Part of a small language model's weights: 2.45M parameters, local attention windows.
Each number is 200 + 40 x the weight over the matrix's rms, rounded and kept within 0 to 999. Layers, rows and columns count from 0.

# v: layer 6 attention value, 96x96, rms 0.126, rows 40-56, columns 0-95
# o: layer 6 attention output (transposed), 96x96, rms 0.263, rows 40-55, columns 0-95
v40,234,208,177,206,181,239,171,186,191,207,206,202,228,239,234,246,215,125,232,237,215,196,207,74,217,190,176,130,169,237,263,172,213,220,120,121,195,184,254,231,117,164,221,215,161,247,219,172,285,182,151,267,209,218,194,166,166,220,219,187,288,277,231,150,186,177,144,187,201,103,197,245,233,180,236,154,147,249,243,223,204,161,199,118,209,169,278,169,185,215,202,172,120,185,229,171
o40,155,253,250,179,187,257,196,128,208,159,173,222,176,206,219,207,183,255,200,177,194,146,205,250,135,199,161,227,189,233,188,225,221,200,281,193,186,170,218,224,217,318,235,282,225,245,174,186,229,290,237,188,175,176,224,190,203,232,236,132,277,145,187,241,252,245,191,148,165,236,157,194,281,160,193,277,200,178,179,220,195,159,185,206,276,124,85,208,272,223,219,192,195,170,244,247
v41,194,202,192,167,271,194,212,190,209,199,188,173,212,164,230,199,218,195,258,233,218,196,223,220,215,201,222,161,314,234,112,191,199,80,199,204,297,178,186,154,307,120,252,235,243,186,223,211,127,211,198,242,223,240,217,161,191,275,194,294,218,288,157,203,208,190,170,162,237,161,96,227,142,224,171,146,191,193,236,201,203,217,162,211,210,216,171,236,250,178,230,222,192,214,177,232
o41,252,216,190,167,165,193,212,277,151,157,181,146,273,104,221,187,165,192,235,199,198,192,213,242,200,223,127,229,157,191,163,203,225,180,173,268,181,210,215,219,183,276,221,174,172,231,256,150,310,160,82,217,209,177,180,201,149,183,86,194,222,127,169,209,186,212,196,236,213,195,162,174,193,102,180,184,81,223,208,157,224,254,160,255,180,190,256,243,171,239,204,163,165,224,181,203
v42,316,177,222,219,224,215,167,202,209,239,174,177,186,124,254,131,211,230,171,256,166,206,209,230,202,193,170,208,200,224,201,210,227,275,235,261,248,176,246,294,211,214,222,239,213,201,140,195,227,171,245,193,187,217,198,248,129,183,191,196,261,254,244,248,206,210,147,220,142,176,234,138,166,237,240,331,252,213,223,181,234,187,153,210,206,91,256,191,220,197,193,167,261,221,154,175
o42,154,180,199,232,167,277,157,176,199,242,215,165,209,189,240,192,198,224,227,230,126,174,300,184,196,128,284,214,216,181,211,165,161,237,221,271,207,192,210,182,128,111,171,210,284,187,206,127,239,207,252,143,196,183,259,145,203,202,194,187,222,223,202,178,203,189,205,194,210,199,227,190,180,214,166,246,243,210,213,203,237,243,179,238,208,242,221,189,254,242,179,213,105,154,218,248
v43,179,205,254,159,214,199,223,183,166,203,188,250,240,192,233,244,243,260,199,155,153,203,211,207,233,221,193,132,166,170,235,225,205,164,225,148,219,170,129,204,169,186,246,231,187,148,199,196,98,190,277,190,182,226,167,122,229,179,287,243,174,169,145,261,154,161,177,190,195,206,231,184,235,137,167,158,246,121,222,214,159,214,238,156,214,236,189,185,192,196,203,127,212,253,218,251
o43,248,216,236,253,160,174,171,207,180,200,142,273,260,220,161,176,212,151,189,179,315,138,198,247,191,215,210,202,213,182,204,241,250,247,147,194,208,216,221,103,220,189,158,210,196,188,193,195,207,129,131,221,149,190,307,165,137,224,208,235,296,227,214,213,193,169,193,220,216,108,253,211,212,282,182,137,146,214,207,179,207,230,236,193,221,156,191,246,172,250,291,201,235,186,137,187
v44,279,183,194,264,202,133,202,212,226,214,133,277,255,213,182,146,202,225,187,183,176,237,184,295,183,186,196,139,224,218,189,198,192,228,195,229,259,208,183,122,79,147,176,149,194,191,126,198,204,215,110,141,225,296,242,198,201,187,229,189,156,219,233,161,226,213,245,221,210,128,189,294,191,158,215,195,216,201,145,183,158,229,163,229,194,201,163,235,153,242,228,314,217,204,213,254
o44,240,163,287,183,215,212,238,163,202,198,177,198,173,158,207,311,228,267,188,201,139,174,208,199,214,193,178,138,214,198,176,181,210,242,129,188,232,157,249,187,152,304,198,191,200,164,250,254,208,196,216,170,229,232,203,199,151,213,215,285,190,183,205,174,115,134,279,325,208,184,167,213,195,161,174,159,295,228,166,168,118,176,180,153,185,214,243,193,191,167,208,242,184,214,188,223
v45,292,168,188,170,172,163,231,209,120,229,250,174,241,250,173,191,230,184,184,249,225,209,232,115,192,200,232,267,188,237,201,218,192,196,205,290,225,150,180,186,196,124,189,161,168,180,242,182,198,164,178,171,220,168,156,192,249,213,184,254,124,124,175,191,198,143,183,155,152,186,172,88,202,197,261,147,224,229,229,159,116,162,242,170,173,218,253,192,188,236,194,254,186,190,220,211
o45,215,177,285,199,221,150,151,209,181,159,165,246,187,254,202,222,242,252,187,146,160,169,183,193,221,191,245,227,216,215,141,186,268,199,246,184,187,293,192,247,267,151,130,261,248,214,220,146,197,138,274,205,217,161,109,250,188,152,211,222,186,179,232,172,176,246,151,248,221,210,210,227,266,140,223,148,182,183,188,220,229,259,165,177,182,210,153,245,174,210,227,173,188,210,256,201
v46,232,193,236,231,181,198,250,189,228,190,192,239,217,235,193,203,239,326,196,209,179,169,181,123,130,198,267,159,226,280,249,193,175,204,230,229,198,217,117,185,198,183,164,221,177,106,225,200,180,196,197,192,162,169,224,262,261,210,150,286,251,205,166,239,180,147,174,261,142,229,129,265,264,258,188,242,264,212,271,168,249,176,184,209,205,172,123,134,174,225,230,166,208,225,258,203
o46,245,237,231,185,144,157,235,188,165,185,180,154,213,280,252,150,210,177,209,233,221,191,301,133,140,239,197,133,231,222,196,171,223,212,214,215,208,173,194,210,190,209,182,190,201,251,194,151,277,220,222,199,184,188,173,179,220,202,196,166,143,186,211,176,133,161,211,248,149,94,234,261,213,249,289,143,213,125,232,210,164,265,305,128,205,167,244,253,153,259,222,225,156,162,265,173
v47,122,219,201,227,179,169,188,219,170,186,240,120,298,188,236,176,195,149,161,109,189,207,186,184,259,192,261,232,217,152,210,191,233,185,242,186,220,228,149,232,236,264,180,175,210,126,115,198,190,193,157,177,150,181,206,157,176,161,219,205,188,260,238,239,134,152,230,268,194,172,228,253,265,184,301,212,242,167,227,206,200,219,224,189,208,139,246,183,203,217,219,166,155,216,226,223
o47,221,171,266,239,225,213,167,194,202,186,236,190,203,194,192,194,228,157,195,177,204,222,253,144,165,224,192,201,208,184,211,273,123,236,166,140,235,186,231,133,182,207,165,227,184,270,84,217,145,230,127,225,273,260,240,253,133,218,275,192,251,157,220,169,216,201,111,177,232,173,212,244,142,268,203,175,180,143,200,199,223,165,190,152,218,172,216,177,251,166,203,129,96,157,211,185
v48,197,175,209,270,176,213,202,166,121,193,125,167,216,209,218,231,185,167,208,214,245,258,225,173,164,181,215,212,236,240,256,141,192,192,191,265,244,269,276,201,103,297,168,241,235,215,224,233,219,190,265,205,201,138,234,231,247,223,218,244,146,152,179,141,210,183,226,202,165,252,279,154,116,213,190,177,202,209,203,254,206,209,222,230,211,145,157,227,238,209,204,230,215,189,297,232
o48,179,217,229,147,211,145,270,246,150,192,169,218,182,222,327,212,139,233,208,95,214,194,194,205,223,154,249,169,219,141,180,161,217,271,244,169,177,215,129,218,190,220,150,248,184,184,117,253,148,199,223,186,193,262,166,185,268,210,113,198,182,247,222,243,229,232,242,197,195,275,229,224,199,211,212,235,207,209,270,173,230,202,172,182,248,216,293,250,197,154,156,245,182,179,218,156
v49,151,231,223,138,182,159,213,218,197,213,233,225,195,187,183,162,161,164,205,323,220,189,203,216,143,207,148,181,194,185,183,177,155,213,266,207,166,184,203,247,201,189,217,242,232,187,220,193,94,209,212,119,166,194,269,179,167,217,244,154,287,218,172,193,219,158,245,198,207,263,138,229,251,304,288,186,147,199,301,235,232,144,171,229,182,207,264,233,208,219,287,234,199,168,292,201
o49,149,215,190,247,199,238,105,244,247,267,137,168,120,197,221,130,218,196,177,182,266,225,234,102,178,215,153,208,169,217,199,181,171,115,192,185,148,208,220,259,180,223,225,235,185,243,220,248,141,243,191,136,174,202,242,246,183,264,207,115,163,220,212,206,198,174,168,241,242,192,167,154,191,100,151,151,181,133,269,167,175,313,139,177,169,163,225,282,150,242,198,155,189,195,173,179
v50,192,167,214,241,137,171,199,218,226,193,215,271,129,166,187,183,205,102,223,163,239,212,193,239,229,169,232,209,282,229,176,192,202,211,238,168,183,154,199,180,209,202,207,152,182,221,211,189,222,207,168,211,190,232,157,225,189,209,209,224,154,255,226,295,225,209,222,242,187,250,150,84,226,206,223,207,184,152,275,182,242,231,163,188,218,315,225,225,248,216,185,123,170,170,248,183
o50,238,216,219,142,195,149,166,170,279,259,202,184,263,244,136,159,183,259,190,223,149,226,111,182,131,187,183,244,148,236,204,163,236,208,255,178,121,237,205,129,209,170,231,153,211,202,222,179,233,257,138,247,186,263,176,259,154,160,233,142,224,181,206,122,266,165,186,191,201,225,254,153,188,195,268,227,182,197,221,199,196,308,122,171,190,273,262,151,213,150,255,180,188,116,128,197
v51,218,168,193,181,206,210,211,232,143,222,199,266,143,152,196,190,188,111,188,209,220,218,202,186,169,168,301,185,174,147,195,164,216,176,238,211,235,220,137,144,183,335,204,252,233,186,175,188,201,212,189,199,210,158,44,128,130,203,234,184,207,244,230,204,187,174,219,189,173,112,183,213,202,258,179,221,247,190,227,179,239,115,187,249,171,236,153,260,206,197,157,225,179,165,186,240
o51,210,192,152,210,274,217,166,183,220,211,178,180,184,193,174,256,211,171,233,199,219,163,212,218,205,173,126,181,174,225,183,247,184,251,208,231,161,176,183,244,180,148,134,209,219,204,157,253,178,197,129,210,182,175,149,226,208,247,161,108,221,231,125,161,191,207,149,188,235,237,144,228,167,207,233,111,167,238,116,160,169,230,188,180,244,246,235,188,221,138,299,281,136,135,204,229
v52,208,205,225,180,167,168,261,214,210,188,188,167,139,228,186,155,158,225,175,192,190,175,204,101,193,183,201,177,257,195,148,268,161,160,217,237,168,208,233,255,191,236,182,235,221,150,117,202,221,210,265,308,215,209,221,139,175,204,242,245,172,156,203,209,197,144,151,161,239,185,277,286,284,146,180,276,163,202,202,218,180,286,105,278,197,193,148,178,163,154,156,194,150,118,178,194
o52,209,171,196,105,205,201,205,161,252,226,181,198,253,146,213,126,233,195,183,240,260,196,257,211,256,247,179,212,160,241,208,221,206,231,120,214,169,246,190,246,135,227,112,163,230,125,102,197,200,222,248,166,195,195,208,189,195,151,277,181,125,208,230,285,174,158,264,127,247,176,167,228,177,189,258,187,107,197,138,134,276,147,219,189,206,134,203,138,184,211,161,186,188,214,183,218
v53,168,212,196,199,230,215,215,203,200,193,213,143,205,262,155,209,230,143,188,182,157,157,199,196,249,210,260,213,207,223,137,164,202,165,247,257,221,169,166,284,156,190,188,203,260,262,207,190,243,220,235,177,237,313,160,261,237,193,184,126,351,133,237,226,192,155,244,195,291,167,198,230,217,172,117,211,211,190,235,157,172,184,182,228,189,186,183,304,170,158,205,194,212,282,268,224
o53,187,173,186,206,170,223,211,221,183,190,211,162,197,245,162,42,249,189,165,196,175,202,132,227,216,203,183,225,215,187,92,208,178,195,199,235,173,239,138,211,158,182,233,258,225,178,209,218,154,234,122,115,163,226,199,227,254,188,177,292,208,172,169,90,191,139,226,256,212,114,136,272,175,163,87,231,122,171,143,160,150,146,243,190,160,141,189,158,253,212,183,291,216,125,218,170
v54,93,238,206,192,197,180,176,200,233,197,208,110,150,222,226,204,136,175,194,182,168,218,274,215,161,199,206,183,286,244,167,152,206,210,201,113,193,209,241,227,124,183,177,178,190,187,188,213,212,204,278,203,257,237,144,203,109,162,213,175,164,220,185,206,217,173,262,205,135,246,224,170,149,147,191,75,304,187,212,167,148,166,224,175,195,212,191,161,226,164,272,208,205,192,205,176
o54,194,150,195,167,167,135,175,181,239,162,239,225,235,269,270,181,168,174,195,166,197,192,118,260,286,171,243,218,202,188,232,202,189,246,193,163,131,184,245,209,193,238,212,212,183,170,243,331,167,228,159,195,268,167,257,191,159,181,153,142,197,188,243,143,155,193,145,187,192,207,232,243,207,231,187,277,136,195,213,225,212,227,204,231,181,213,202,213,251,248,196,183,181,275,162,183
v55,134,211,178,214,192,237,188,125,182,221,192,181,170,171,194,219,186,266,201,228,232,187,207,247,188,201,253,169,175,212,246,219,230,231,193,170,165,161,227,180,282,270,171,266,212,217,181,243,196,187,187,59,241,267,177,202,128,209,177,161,205,178,166,103,200,207,223,188,213,152,161,161,242,165,199,147,184,207,162,219,245,245,166,159,195,128,159,145,187,239,195,192,240,191,292,153
o55,186,200,200,211,160,169,267,223,135,179,170,253,216,212,189,218,171,152,157,183,226,229,274,220,144,234,174,212,226,232,225,107,129,233,268,189,262,99,214,220,243,182,213,195,126,178,227,200,90,181,230,237,160,173,272,194,193,215,210,157,161,206,176,150,210,136,171,170,187,233,135,185,219,224,176,238,202,206,157,156,147,240,171,277,169,224,236,252,245,160,178,221,223,241,266,168
v56,257,164,198,156,182,168,221,222,150,251,198,214,229,236,181,261,191,210,152,212,207,190,222,214,201,200,227,176,215,173,227,301,211,190,258,189,183,186,203,384,228,208,211,200,209,124,146,202,198,183,185,194,201,205,300,216,166,190,154,198,154,258,195,144,220,168,208,206,242,160,154,170,133,138,185,165,200,167,130,192,238,211,257,208,216,283,255,221,219,166,186,308,183,218,239,172